Part of a small language model's weights: untied embeddings, a variant of Muon for these matrices.
Each number is 128 + 24 x the weight over its row's rms, rounded and kept within 0 to 255. Layers, rows and columns count from 0. Numbers have three digits each. The size before them is the row's rms in percent of the matrix's.

# down: layer 4 MLP down (transposed), 576x384, rms 0.0452, rows 260-294, columns 0-127
# gate: layer 4 MLP gate, 576x384, rms 0.0611, rows 261-295, columns 0-127
# up: layer 4 MLP up, 576x384, rms 0.0595, rows 261-295, columns 0-127
down260 101:088146145123081129144127177105156124125100153110125092097118097101095114161147150153146128126141129101143196180136111133076149151132124100125099116183139120152118096158155117118123141085106151124135145104115135091144109164154152130068138177138158127096098124135132154140113153121114116136164131123114132084126124140115100125140167096142100139151121136130097147129142098141132116107115
gate261 098:153099125099122126127138093155143100115119130133132134084124097116166101119137133117071120107135159120137131152108161131188157131119078103123121124096138154107137167124156141161141148147125166168121136140095129183114149134083100094114115090110160112130134112166134138162139114148139138144089110142115159134118136140127125136117158101150119157129123160113154129102132130124114121134158
up261 095:133130103159091132151118119113131105142137130170116110109094125161186096160109137121120128160157074131165114189111135134125114134117108126162113128149125096107159153170085152094163125172153120139114137106136150107132092135137113131134099060145143127150133132118099122120137158122090128142111139098156096167087088139114108145119137130118135115117111119112140118105118119156123116134129
down261 099:113134142162157145106158098125156085129155090118088147156141106100139146155141129136129131103141164139128155153118163144155135120134123107100112122108121161090150146114072171117157146164127135099141124098131131129111121104133175129153099114130119109117122132145144101124131102145161154134088133144135113128117122084153082111117195165148106133154130074138094098119117097144085123122131
gate262 102:147113108109118121161140111113104109140158152135139138132098117121134142122138135120132113157123177119102121109110142124110144169112112085142132158125175108141139085107129135116133144094106144110128113132107112176133132172110104082094119141129113113133161116190123109125119133152110131132117122167101120115151068164147139125150133103185143112114085146136123123148104103094077144127139
up262 098:138139149115113153151112091068153129146147127136139136108122103128118175108129155063144120104135131140163162160107124107096138146109130105125111133148098114111129119131121111141087131136135089121141106142151145106118139093139104111158117124122188109130123102134117133170118138098129067108131092124118139067138145128148100112097128069141130127139150155097126106136173156112153101080140
down262 102:167148124104167135087151176168144091126122120128112118104102136123152133144100131132095112101122124122143107139140088152138119111140127144133102092072128133130119116136156136141147169128152133179114145159144171147117116122186126152150107118118127147125129102102120137087119145101167164153130130123120130136122129106097134118110128139096126117116121102163144192100126150116100120157115
gate263 102:114115145141149135107127113149098140090161155096142121120170140112137129111122158172123106134137106135144117147098165134151136114111144129100107140153123131130149113114170107126063126104102079140123138099129140105143123114124132156126178142160140171091120135134125146095123145111117154101115160144186121113121133137109101156145128131111140148107137123124150130128177184121149190115100
up263 103:107123111071086095137125110135143152113176113129164139122136093100136082099113142115157094128122137120111164162081107132148111156161128119138122117121158116151077149122116111112118121049091136126142160146125109120137150144130140105140147129134139132132088154115148110102155118131111141153139125102139129121154136134144133126088128150144153098141142136130145137151126138157119134153116
down263 100:126142148142154137121150148144099121116142093111137096112143134101142158130116104106093129144147141145165086152144115093147163118131101127176107145102135155127120124176138149112184105112109164142129086148087100164094116130136134123146096082122074102148123158135157135138133148147118151096144083096129118126144084114109154154154106155117100119113119137131116105116115161097155125182171
gate264 101:122110107147062162115128151104089120110085138080088125132127104183135110143098127137102125090113128099149096144131097140101118134172136136115122145158117161121124092146189149134153110106118123141121124115130099095109133132143142153130139167100164145114154063113159137141112105131141136090104119176136142143077110134101125091123113109125159155106150167112142118149134131146142139147161
up264 104:157132181114113151117128162087094154160121138129140138151106143084127138116094121165145148120156107119121138078139155105077126091111125157082097143131205097090099130157115156165184127117089149129178155106152093148120093128153130128119081134131165130102080109120115136148126151101101118122136164127130161148131106156178147086124147108156133125112106119147127160113141096143122175171120
down264 098:077144164179105076122146115114122126153147101138115135135099110165128158148166120094116139130141107126088128110114086086135134100159155151135137133114116179124160102128151117136100137129149136143085127133102128092166118127099094083110132158113132113110163097155110106136111095142111119092179143155172153124105126142119088166131144127092117145117142137167132092137102170122134118114091
gate265 095:133142166119170170143111128156114114171121127098117142155123136101144120134110118171128092121125126111155159137126108113112093144123121155149115161105089080090152073174130149144110148108135124140173138076131162136112196165084100147088120110103121115115133142131129136139112116094110135173122158130126150098096129141145143131099122084150119130132176160135138113118139145129142113164111
up265 089:135148113104129136174147111179117152164127136167137076181101116114122119152091174113098133123129116123125133099101118144157147114084146080138101124174101115113143119088145153126079133154136145107164132097105155159131153144151121147168098142098137098132136104127151119167075123120108072120105118090140129179132109111161139127142144129123137137119131121092102126115125159068157149131160
down265 095:078115129167132106164120141147111145121145124146147133130162125111137132104145112133104140152136168133125129116168114143176177102079104139130134166111111126130126137132162158123103115139148111131132102116125073181137127112168111128088143142167118163107157132120143119126171160111146089140100142137150090083112125124144147170107131103154135173135120158140138171119133108182096198160160
gate266 102:152146080151102173151126118129163117107131147136117147097136144105131161142114101148110104123092141175090115157109138147171157108111127136128143137139103143112144100126111105114091123133119114142106142147171105082171111107154129118144110139106107163124161126133160097158106150148125141111156134169160145085145117101106153064099163103139113125118128120172087112157149125107170140128119
up266 103:118108132148097156094142172131134070111104145125073109134117142125094112075135114094176133125111118133139104115107138141145097098128139144148123090096099159125083148159132102103117097099142141114115150144109133121117053108123111172083136148196142137131146179136139085162112104158113136111138134092168146119089164120150137126135103106110131093155145125134124161145116152146137135125171
down266 101:145139163109150151092131123112137118150135117111141105116148133179131119158143095089065079117128143149116146140130088108119089095130157139106089139177070124145119130112123099147148138134108120119131095130081108148098106106106124089089134122138114150158137153112172148134157141085117130116160096147115099142112172120095132123102105117099120121137089102116175108142152102138182149133128
gate267 104:108162124107100130089133167107090144098114126123148104174101074085158113134129163101146139204115125167104132147123109149094109166155168171077128080111170084116154133101105081107149117080125149108104118114115138111135130111100136114154104112165143092130112105109138125112151123122148138090141166104115147155096138120091144127133107127122151109097124102115095099126085051120122102083137
up267 106:156141100121114120120103135154138113143123102134143115120107131126079159129131095122126137104158163123165102085122121136116164093100159130127110144124092142136111155117172108111143110156117123167112122118077081139099114128116104105120161096107150180155140138141087081182158133130116090118139087105144152158138164112097171148103200122136128137095112134168144088147134139149102172131147
down267 098:080110144122090114131072104099133100131144118109160143139188121090161147122084118135121127145146131155136120150113184131123128087103101130135144113101126161128107125115104136155143099108144146091117133116168154150118140145112145142122147148154131118119165158138176135147124118114156130096159101136093087119114091095121101094137084131123167099123153134086142126148101154116110122152165
gate268 105:074092134117104099123141142115161182133106090121121146126148117109078104128126106132135144125135125181156162141100118143117154152147105147130179120136159128088142128179164141123133123150127164124095130151119139142072130142128161127151075121141100112143154149174170145095159147136100143130141126148177132099158094089104134146137142137139100115106144093185118117110077147103154132194121
up268 094:124140152131169091116148154126136119161161129144107121121105092122099133158171116102120117129118115097153171109122106127173153101175148171146161099118142118121128149106121101186122095149127112114098139151154122166128130148110131130150097121124111123119140137160128139090120102119179099134170139139119169116095106143128146126157180135097135081125119111140126161142121159117129080107095
down268 102:109162116130138116161126113108124140122130150126142109103144149142102163103146130152168103108164117153129120133140100086153121111097125127136112102107135111138147169091154144186135127106124132189148128175103113130112070136130123126152100121158097122109140152139107134145147138105126103137156095146114096124077121113094073112153138162106131138123140104077148131139092135119127084134121
gate269 099:128142121155109122141099112104145124146108157126125156146133112118096164135141149132162123106148098116187159115127138146145133145130071144144097146117154064089148088132093150130158143104090156095160152144087116145125128127163091150145126118107117132096146111147114176106130115121169156155162143122103139098107123132138146177096079120101144119136151116140123151159130151141136113121106
up269 098:151111131131113116106126066144120142140097152087157120101169158117139126107141130109088130154121100120128148123106183096091109132147133101063157085149149152105129135116166113154100139078113150135149092149128126127110184129133136104093128123154144110117150119129124099130137137113149164126102148127077152108120128143140125120110160128139151124156115092129134116149129106091110138141141
down269 096:095171187113119118139114134108065133139135131170147146119130149118083143158133119133112092096132142117135122119102146083118090168132135151133135111081116086100078149111165105106131133134182114134133121105170137106129102138151131120144116128171178126124121135152117160147120124120146121140132178156125153137122100168165090147165124134127129097109124062100101121105170122183133099139111
gate270 109:118115151167122107112110158086133115143116141151165104200107147102145088092164111147130135145075127102112159098113081138146113127138115132138145137181151118152150140151089132091123136133168142131088172134103135137131132110138125089132072164113159140105138109112144128122109129105132109166159179129145146102134137131160111084121079133153151155099158082177157099076109138141126133121119
up270 105:107131131144104130130150151165132168094127086118122098124151108127144154141114157109138138108095129128104114175143115069156171149131168155128135141157133109142121098120115127079107114131109144098143128131131142102110106109118099120170086127101107095149102104158162155154126173109137128105141149163151137135146156126126082115125128127133116109152154118148150132108180149140114113143090
down270 100:153072112103163132122105117104135130163140095113124163163097138159127123121127133160149090098105141143083118120128146093109116135132175140154123084085148144135093118171141166122149181117130093115140141130134092095151121103143098119102152146092158171139151159122133079098132174126095149117126155139140126125150179093107081158126105094103124149118112141136124140145119084131147148096101
gate271 098:138117138113083092160116137157120103126127131154119109145126118149119120121128136143108094121156141091144100130144123133122145141160080140167143160135168079106167086110123131114120146102134124123107103086078147104141127098144088145135107116069107135141125164116168141114096106127125115162115126109118116137080171144117184131103172121146099068129159138137177163145128153126131110153090
up271 098:116115155089140126169135150099139121095125082130156098120132145118124118133096103132103151073138140114153155127101098130167123131163145132148115100114106127124119133088128142124089153081108150127141114126132149136104130140136154107166139163105127157118128135126080158131122124147103091130124117084134149152148123178116164140146142111101090169152088115137107157130155116113108147143141
down271 100:107089150173116100120159100116127152134129165075114129114099128119128093107133088130107128155156126112091144124136150119127100115197143127128178129175102140134100125111118094150160098143141189150105177098133121124146130152133111133095152079135174136091156097136085093122114105169109163111157117144110115116107124076164080141161138168101142100148153125101092145139139118108083134115139
gate272 106:088118158120141124122108120198114133121120111171165142085072126098095132113136111162116124123147112128169117138092155130142106125139175135127123147201119136107100090100140087140125114178111166097159137122126056140141143107122116117147157137135129145126154101161154114119118150121145166132154131120129133122115110125108126162128114088147134093147127120107103124109135137126124145145077
up272 112:114106171139106130104144086197104111108122125151145085130112130115131142135190108103134142140121139124140129119141131123084108142117141097188177100146131129158129136124130138113127161147143135125121146094095140095118109123127115140130143121138139151154093114144078133127132139104111166143147131125138114111114163116163118101145128167122132149136116095136109140181121116144162152147113
down272 104:102130091108155158121108144120105111125086097128124137109115117101123089159128102151080104139152109103133121130140123127117109141144110109157136115163115143135113157102116107103132099064122132098156126137091160128128103162120095118141144159095074151125135150137168137159113146151132158150132103124115148077133131159115132126119092125172152127135128125117122158149152094113113120137131
gate273 096:140136120142135149152127118111110132138098133112148146153111143139146180136118113146123083134140166112164135124160123089109123119139164176140114132146126068114111104170132107154142129127116168164147162142167091111124105118114110152104057124125102095118157172119134100150154131132123137164131116099135087135124131139129102089143122105115110114105102132145111133152115145156122108098170
up273 096:127112136112129147150132144114148123135131155129160147149097157123139113105109111121122144140106143168138165102130110137135142195179115167145109123114173129125123145113130121126126128166134114158126131135138125108090152163125140132105111095144112180147124107120117158160077163124130160122124106146118130122150116108107148105138182153103138115122137128130123114172121106089126163103159
down273 101:151106163121145128159125160110113129102140127138127151095139112194069097133148139108154123141081128147115085106121109162139136106112103138131112117132119133140171143092146104107146170145123120141117164108133134115114159139101114070101130118122101160122147108133128194126130123158147126147109148126105095132162128086187104163106093134111141120118100145083102125121093113116144148123114
gate274 096:066087108085130162105129139143163133099173107138121108181122120111138150129087132111112138116146127116125130167126063158128132125174146132087136105136135149127120151131146140162136137132133092138143143092116080068148117142078129126148116111100161145117106133130161154120133156104122165116093136105145101130140107090130089114094102120116079125108170122177147140117086130150103113137129
up274 100:125128168122119155148112135150149121128162128120094134110129118113121120114148134116155138107130130135137143135159110137185094115158165127143137106151140092092139109087168124149091142127109135134147144123157111109149129083151194147186115148161105112119173115117155143101116176141149128120099135116122092118180129143124113117133108092133079111137173140158088153129163123157079102138083
down274 100:114097172131156135146139130136125102108058117122103132138151131139126109075132173160125161085131108135127132129081131120120133119093093086118175152134121102125141120115180108083145186115157142124181125109132141147128115121112093138111178122151113100133112098143179120156113139134131120081147108113133147125149115151114125093154162132138142119128084115094116106157119147118137140153120
gate275 092:125129119133162128150116132149151101126131156112135093135158136117109125132168120147160106163128061155142108129155127121169071154066154119141154147110103099106104104140128097097099135134123098077149122135110143131095166110107128128099168171153139127134167178108128124116177118148166152164127112117112114167099155146136141137116107122095096124152126142174126168146140125134105099130117
up275 093:158143156104134113142121122129104140134093155167114131085089136092124096115136136138118107158075095127166135123160130168091114108129169143106174155153118109109113110138122102095119114157132111149134104152138135118116117167161111114136152145158092140124143100152127125089136126117128104106113139129142134143108156135123138146126127117102085135158153128145102162180133128135079143110137
down275 099:094134161150131107140150157126145123157125146104122116150170172130158097121132135128111141120130133156168125108151092110101112156169125132147112143151149110087101104132135130152099148166127145160119164110142127189114137172127147146125147126103127104138132124131143120107081137141157105144111142139136131146129142108132125106144110156158131136102142113145145096147121136138131135175086
gate276 103:120119132115141138120116118143120132128098170140112084104158077145131151116168142139111146171137142139124117158104068151128120096129138120119090121114150135147171063104117146124150127121102104139146156135109136172102161126141182109160105121120124121178148145103140140145137145096120138156141134115111152134141154097099125118119101111095145147105104123117145114156160092157172129136121
up276 105:123128112106146140120090148133169116133178154169118147120137155097117134136116132106116130124104097161131116151135155133111124096107122130113080137095171100181084091149142122122154144103104116111160100129139148150167157134131131166126135108158132133121106147115114102142113102126146148103163122125120166176151145139147155117100136134087141146136136094119158143143076113130121127118108
down276 103:170124138126102116124154146092095108174130152096123156121153109096125083151111166112131166103119151131170153082146158078136101120160150130111154130129124114174127110120129087135174140137166149149109120130150146160134130135134105111122099125148164148114155160151137111142146115175120112095077134092120098073106144129144104139138068150127125166127146140143167113139157121120122151104105
gate277 101:092162071109100143107098144127129114138144144138153155140137143159131114102148145175108088188115109136115120105125143117154109094098075145125099162120109138140144155143142075144144105155142122130170165115115117109100081128067093115080164135148141153125077131137120193122117129131154124137116169118189157104080109144102109102171128164124117125144158098136161159138164132158151128119127
up277 098:138137141108103151141156149108135083119090076109161121123108122153148123118139141095185169167127079105135133167101130141151122129134108155125154141149168156159142104101113096125113150118070152169147114110121134128177110176108143119123139148130121158131117091126134089121124115139130155101108109091130120149167144164120118160108127141114118105137145120140106104139134164113112121125118
down277 099:145133134154131167153105097157130150131114101101158138165122142120106141156077144112102092137127190098168136127146060107176171105138140175144140091117135182129123091105192125131145127053134138134129129121127145158102144124118144131093118135169087134099101129162105121155154151098107111118149120089153106161102100112119109141133107119134126159120133142142129136130108153124132180170128
gate278 097:113121068119144125135110168108146134136112115115106125084127128152148117079112091137146138124123094098158135178126171105177132149139131122128160101119142141138105122082103135151105166112125119128125157125099121127098117135114147159115106104098118130121147122135145184169087153116135132147134137162176085135112163141140175096143095146167137124112136112073164145126116141137114122122113
up278 093:128161143102147112137084153135170075117123182093142129128118141129107102134110138114150125139080131136105113111093124103121100087177153141112125101139111134128099149133128119088080121149160134138126116103133133146133107101144137078156076145126159140115161125126146104141120125104169140145137088123147132085148100106119138147149150113139140160144167156125117151112135131125131160138085
down278 098:105122096109147118114132096130117130065127116137107115120134122140123145153193129110122086158118121184088147135110097081090106133143082086170122144131105161099167122132133130146119170174156145128110111158134133144114118135108103151141181139182116155153144099150087093094117147146098132102105091104132131121156141156118136106121149129148146121138079144109111122125153143143143098126171
gate279 101:131113105091101115169164130147112157107109092087152132137051122130121120138104170156152154160140119095072183147078119145162113122120144161109121118081140122104120142085091117119136124096115153170114143111099141119097127165096114149155139118125140103171123096142149120114157084127156097097118147145147156145099151137110156134119104139122157129109096086170107163152137100085100121178136
up279 098:136099110121099116136142137098115127091113148108126161172134127155114131138138123143118121141140124123102149152103130141154141132140132142068105064128142166114085144110131141131113101130129145140146140120178107125144129129138140146123117112069105112147143107151155112085149132116083104144107083124115144112127110124101144114118096105147146126211141116141108179144123097113120181128099
down279 097:140136136152070170138105167132162115098148067139130144126121120135137164127131121109125131144107120143103159086108145126123119098119120158131160116072126129101112100098123074158144145132124127102126135141086150125123154114158158146182135107134094073112169123081094159174118108123088152109105084109074147109122108136089118163151148140108196152110110099116102100116125144145125130133130
gate280 093:152155119164145141187133146136090142105098163147110111148117097128119091110115158135119130114148142125123134111166092150145125139196112142161103169141126105117134119124141137087101125105126106164119142132138090133108123121118056107169147129085091142108157120085139123127068082121138111159094097118124119120099089116110139136125095138107107142109097144121112118126094142136119130134091
up280 099:108135142108094108129153127144173108121108143147136122159106133163140080148136125184109139172100167171155124161112126125095087078147133107151134115152069098137119107152132121144141117153087153107110146105125140142103116107157131090108169141159125094094126130079161142134124129107086140136103137094139127131160144151069132157151113120082092118130107098102110119098109122151090067091135
down280 097:130101112172137147153134103139106167131096097158177067133103139134150125143093101134128100091136088125150154109118096128085164116119143148114114133107138145199122087116147083127129159132099154126124124110117100103135123110130103077139136102162129112127108154129161174193121148106149153112102130158093162126111136119085143152123117119121142108147104194148126100125127108124110142161087
gate281 089:132115140084140167105078107125133121135111124103159133127061110190143138096106120139095163143110135112114145148089167131128131149152140113119104143112130146115136153140102129163088102128101149159128136177138138148155110102075150142173149131108129127104163172136127138155123195116135103183126139153104156185127123142159121158147134128129078130111112135139089190138089094114143109151134
up281 073:165130180154125105148141140123128106133130120102141167150133110166149124138098128120118113150096102150133122125176109124146149101098144136163126118125101152172099163141163154145140155144132127099149144145116144170107117131140136109148098127104111107135109133118086106134123129148064178159140118141188130105117175148127124125104171116127128090137145116129180122117140185124106083131106
down281 092:138113173129132110145157086114143138117162106132152142166087118134105138138144109131174132163120161133162093141126141157128112112170135116118127124157127112126104177117072133138153118098116153091122103127116124125131125063120142078128120120120112162150123145179089143151135118112123112140121129141136139140117126082107110125120150135130123135180144146126122138148106173109136135129117
gate282 109:104104120106150127088127108128103123146124164136105169142047102085147097140124114135148076108147176126128105124125111143120138148085143124123138146166108135164178152092117100151151157100162155068110136146135126145114120140148132096129116110156102143099125150094105125127103173123122145084133092141106102105148140168136134096104102154112089130165127140105155122110138089137127099148118
up282 107:173136117133170152152104122126102119127167136146131124120162112153155138130101114115156150159121138133156126127127132148142118110165134115129132137124157108131105146127135108132109096110124133088157139143147144117113112101170152170083128123141130113136138143117096144142120119106105112109097114120120138170126154123118152152096101074134126100117136138187089151120093104150140132123120
down282 100:121092107143101119138137111119130075093111129145138121123156136145130097109139115137116121137079097097109112123131144149146156168130162138147138094120127084115143106100092143122102153122142140188125175124144143164126141126130108135138107123111134134113137120104096121122169128136137088137100148141133116115178128103136123127093133135136128065097132130126168180102126136108096144133123
gate283 100:115117163127133123112127124126164141119121105139131138149110140144126113182104108111153151101131202110149181147116072130142100144136140114141161103135108139116094107118113102183098142127136136082113126119127178121093160135136135118166112149156159136160135162113126114148138117099147156135148146115157155125119129133131139082142117137118139144130094147121137155144114131143103094145156
up283 105:147118173126126088121138120136099153177047166146119132172125109112162105125153103130124114151121189122134147111128096127140118143130146106113105108130115125101116129161143088162149145163133131151083101126166158116172143128121121117140148127174155108129162138088088114135129155137115127111116127112177130164106176106114104165143113173139069147116155132131171141128102160103117128148146
down283 100:124084138136155093135112155153109103142095110159141130138139134127088134088155118121158140140138101148154168156135111117139094136111139142110124094125092149141126110127137126085127138094111139098097100139151153135065159132157155147153095155125118122117095151120130114121076128110099152120135105110125137071097112097122168141124155132101119161130135149184110149112101115134115089153137
gate284 100:119144140148112130102122134184093134133109158179127116172129163095079092123167144141137139106129100121107144140101112156112076134141129142115117077132105138153111109108143106194114131140123133166103154104098124143086133124167126105144110132157110137127100121166172131073122139119124102168138103115145182108101154096151123112145146132130099140090098118107121160117085102130163102126095
up284 094:135156103140098114163144186138121137137139131110150100154123136137151132117093159131159124138102099085177103110156106111114080052110122114115147134112139133120099126171146079131103166141167129108114086158126098150124155193087150086139102149157123161213156086124114133110092094121127144126140118148145147097112149093148134123153104128118126133134154148117138134126136134087118135129131
down284 098:118109148133114109154144157116120099136155126147118136172155081126164102115169098141140181147143109143130153130134108118144072143074144112130151162148081124120098114134121082151111159149127178166128152119141129110092114132140115117141164107156126093179127118099136157148154139121099112117121138159108141082194109134121136146117137103094084146158135164084151085147121142104128127144138
gate285 099:145087150130113107148100132131089095109116167163088107126140126109140098116149133185121148126080118140137146122152169095157123115118145123173150148158135128154137134149139155120148178126158104124140120121127136157146107104158190136113152170115117125092141119131114130129126151155132100116121105108153106150136125147051095143142107105113148135149104124157141126121143124098121174127158
up285 100:148105147140185160134125133167133135133168128103091107134158118135161128153127087124157158140162127135149149121156158125146183109117124143140145096115128122148114112170073139118131164113103151117138112150130164161125101118124118112152137143105165144107140155147168158140101157133152139123142109103127132082102165168159117108141099118108104126134103123130136152160111136132130118107120
down285 104:070154101104112118123105108139107146167152134137111164147139148115126167183158100093131141138147109138153150140107149170159195092145111149184122152128121132132152137144125107114134141143147143108141145144091173148112092101183117119132124111140124152143152141141128109139139132092142125105154127111098147107121137137160128104135087139108121116154131145126140111148152082132091124129129
gate286 101:142109168117151168104101141176151125130143115110062128144117128146100114117156127151179148114137132127141140130110125139107128134121144149111091093135128132130112115119150104148110141171152138091142131163138152159119130126109109145100136114130092119137148144160124093122115093126144118130121089104137095136162141134181124127111146116091181093106131127081139142096075102065141147126093
up286 101:161092133133143131129101123099166098116136164086095089089135141139117074128134107128151091135132092148112144082147144108159110117096125094115101153148114120119178109127121103147093106143169140125124138125118099101134073107121140134115144171143131120121132134152082131129124143104150071138102120146161121157183101096112149129111135113124128119084094117105152111142172110069100143107134
down286 105:113153118147116129126107081115134158125160147144088143103109080122143118162148128130126089114129123120135148188156091168149111128123145125079115137114123182094098142082143062115128157118140186126126135082118100108109111134131117120176214103160142131100101148079137144126163161117075143135158114163110119109129121122123120137140147139128135102103163125148112145125137156105120135133129
gate287 098:094106114174136149120125129159132139128148116149091127134140120134085151130142075123132153165150107128092134159143137134151156146141128136102155075145129162128106102136137125144069128105111087120106147063135131135179139117129158159153100178119133143106081166152165131093159145113151131140084115084126156099159101103114105131117150114124150092122102122143141158091147113148139180129119
up287 097:085102090166147144095140098126083134149082151090117134140123172106138129160125113124119085141131156115134124135144119136096142115164120115148145148115117126097136102134119150124119111113144125130155124105149136105112120139140103121118141121144094121171166164147138091094125128123153103127125077126094156119133138138128155143139152136136155102141122094104120104165123164125130101137200
down287 100:137129109129117147131174115128158157144094140118167145077134146114153119158127116072107128101114154132153098143121135077097137125155131138134116124142156152124109121140088116100138155116132093133123123114138133153139124119133097105097181167151108129121076088120094116141120114147110169118092115178144121130125148142139171141115190149143101158153093144140112138149097109136087109123132
gate288 102:138109107138093116135130138082139129143103105136158149132133103132105144137134164147084154157107152098152114120113115169100092100123155136104153125131118140092106120159101099102132134135141152121108146075137109118125126116110117127119117166148154158117108157161114156144075127138140162099152166127181166128134124151122133083121179173146125057158152130167165165141084099151145135135123
up288 102:126126101124113125144142116111136149162101137115205137110124150161127116079132114127068127102128144125149133110152137159155139123144145172115098073137136169137091147118138154145152107121104089121125135136148102091113092169095140116142158134102124093126149121158130177102152161122167160122180131127155131122112133176121095167139134124201139166154153121131090126069118139140108125136113
down288 106:133146103131153146160118131129131163100124116147163124139091157138098144147133136156137128119103089113107160167141139128091091130111160160133094135139113120141125138091086102118163065136128134109096161128131097137102105117126127100106140122145095111121158098138166138107133145122118150153138115093108085136149143127148138129131158146120151103156132126141157093136133104114135147126127
gate289 094:129125148128135113139108113094114140141157122119137167158140124128155129157088130096137127145127120159131174125159137146098116150082127123150082185150159158153163099118117149147117162166101103089122113151123163124105113138100103077108109140162080168100117107128113120143151156143134137102130102105086129151149134115140125125140164139122127081133110109147164141121150146133098062134144
up289 097:128079130146120109123110100163143114113117103123125155147125122138153148092124140094122115123099134129136108149128125159140133128136153110096118137128162161115116106071100171111134099114102120130150135155172112132142101115114093122143114126107115100151120133118130123122096090102124166127129118082125109193128163135133158130160101140114123173132134142154136124140099106170145158110113
down289 096:156125131117113137092087110106113129113173112144169113082121153111107110144153134099170152130113111141187116129074133123140109126106150116128115170154110116139184089119142176107118136124143154128134178108147137130172156171117120156140092106131114116162132130133091127135147126137126156107149143131151134124102116101096074142154088168122145111137115105095115134114140159111114103132172
gate290 099:133091138107136117097098177115179116100107108110136112085115111142125128087104110096128134141123146109145155123112122115153143108112119124195127092129147130133139104131111117120112083110128138115100132127109132126112150100172188136132121143154128103131122165133149069100157190123164143132150124125155118128128087138100134129104113110160129132099124112126124108131110143143102148094147
up290 098:152120071142151113112159147071152137110153135091113102088147141142106154123170119136155148098141090151124181063128128164155141130134146111118141121108129166160107077096130109109142093119118115169136118120148142105140139107111145120118107124159135121108108137126115127089136147144131088142116136156136144147132102078102155091089127145151110109116159095099123181111146129124107137130128
down290 106:127104164118102126105163111153134111081152152128127148134115127149136178136109102125139137121100122106128116124127097131191113157160105106121144107127087106106166132076137106119135116087145102191103146105142098090125130118119065090106132164151154103130150100080165129099108135147164137115120104130120165126118128119131139136132116125156103123141146066100095120150095110099079145170118
gate291 100:143112096106125097122139054133138129131170143111161122095093148125136104147147153160149171079088121108149074102148115177110132099119142152117122100123172151129074118106154143150134121112076107117095093119139160134152129136154099087098132156112103122178117094116171146129052096144109132163170133137152138159104157147146126100101163155122100107118099142138138142178133091173158155120144
up291 103:113129128161130148122098115123124128146134127144149123127094134131176076101109111156167128153115160143149082140132138151136117167159115102135115123112122113166140142141090082100117110096114109139111157124160185128113109090123113115115120129120098127123112122172128145154127122126131131138119113176178124138135174126119112129149136112111123074132154091105106097129135143113148138137194
down291 101:147114181092111112116110127099158116122128128115124120138113119172116089160116124119127145117149097111133115144138130135129136125108132136151141114112110139103087122127133103111170113149112054141146115116143147122113115096168139095137171155146144068136117110097126092148135128153104113127141138101158121137137111141104150123118096125113096115123137134114082096166113125175092123107139
gate292 099:096131122129144112126103137137072101134165130107131076109123102115113145087109149139126147133083156121130150175165105158125130111139143160107103125128123097149169123132092121067150128145139078119105118131112093145113111212131136147158145135118096113125094077158130127108138121095116086169120139157137098148150115112141150129127105103130108135095156128152098136107158139092109135131098
up292 101:114099133111125173066141124131084094103130093143137165109123151117143117085135144156112140108118135170160125138143114161142128116114104176119178118134101140085082100140136152154174111142110147141103103146134177128143139139139145134048156102150134129121128133102134138134100113094122135134134170132148176157116124123111119153104103101131172113132143082094160127135115127108136203083173
down292 103:100131111149155092113158137095105151093145168075097119138164154102102187101141144147117090137104118140114090145154140143108112103105125164113167107116116126178110167147163118136119149104160078127169160137119123137116123187143087150133183157175118130106118133145158157153190114195129127131121139078121110157131111115112167186121144095119111129129142175125151097141119107065128119125130
gate293 101:132137083104155091158093125141132138133142133163151113165101104166128150093135135095093127137162167162100101179132142167092124100122161132131169105115143121137119162137136121107114120163117153103127172092161145110127113189111127130158124126122079136092143139115144123154128104142131109137125108115142121126129164130116136145096134149124099109115149118153099129162109119091145127099084
up293 102:151147104129116122081158168160176102153132166137125108197137095129124155148127113153128114143098138094110103127159164164155120149081152101145135124150159152124120138109117109087092129153118152115140140104128118101148135106113107168132128166122095149177188122141136139171121128075119144078132127116149141163114144132120111091115162105158099121117128104106140092101175111102142092113147
down293 098:119139108125144150151105113116116142168130134147119129110154142128150142125139094084140111135154163140129144163112114152133093121106117097084155157114149126125163136120093110128155144156147117095074127124141129132118132121140116130106166135169098084126141130155133144137110123137202151145139095127119138104111104095143127125152107155117127085166139175109160142113086177164155146124137
gate294 101:127128146149100140162167105085102103101083112127094132122137138120101164161160092144152089088151106124142128118118117147137161150156124166090116135149131187083113122106145131094135104113129133135172118135113120136140135096149125126163091070127090082110092109153156155152124140134074146123107164153147102106085120143119137148131119107126118128105151112174112148100094126153128135108114
up294 100:122101130156134127123131133129109111148123132100173142164126098135115097107122138151125133120108122131106114138157144125128177114110149136100102118138105118156135132147126116133124150110116154113078148083141121157121152108110105091175157156144174133150099099146152141174106125146158156123167127153115109109146130140068148101172095140091097127133119092147134086184159128140125119124140
down294 094:145134152111073076145127071135114140125107116144109096136093125111119140160125095145097094134109140136161140172078118145125108132140116120132119126123134115066168121168102157144151084138146151145085134128153143129142145143096171081176146153138136103113093149128153172093145101109118142120152131129132102120143133147116138166129098123138100153115156113137094164152120171161128143089146
gate295 091:147114145133090130138121126131110191120153130146117112077145149152106124109135099076147137156168143130130122134116091126119122108131163133167129083129124079098127079125157143130153125120157075107142143154173188132107089099123126127178158137122095080171122155101168086135149123087150125126158095100134153141089196157138142100120151135098091157128097060091088115133177118137144157105114
up295 102:111140166175134053138133149165092135151107127159147138167135146126158131106139160150104142140182115126151104146129129147110119120149143136148158122108135161171129134119140143167117156122098112092135133120087158139118116106144119110115113111113144139130113175128166104125132145130135136109098138129137131142085112161144142143133134136087102143192129166147067139142153137106111121135111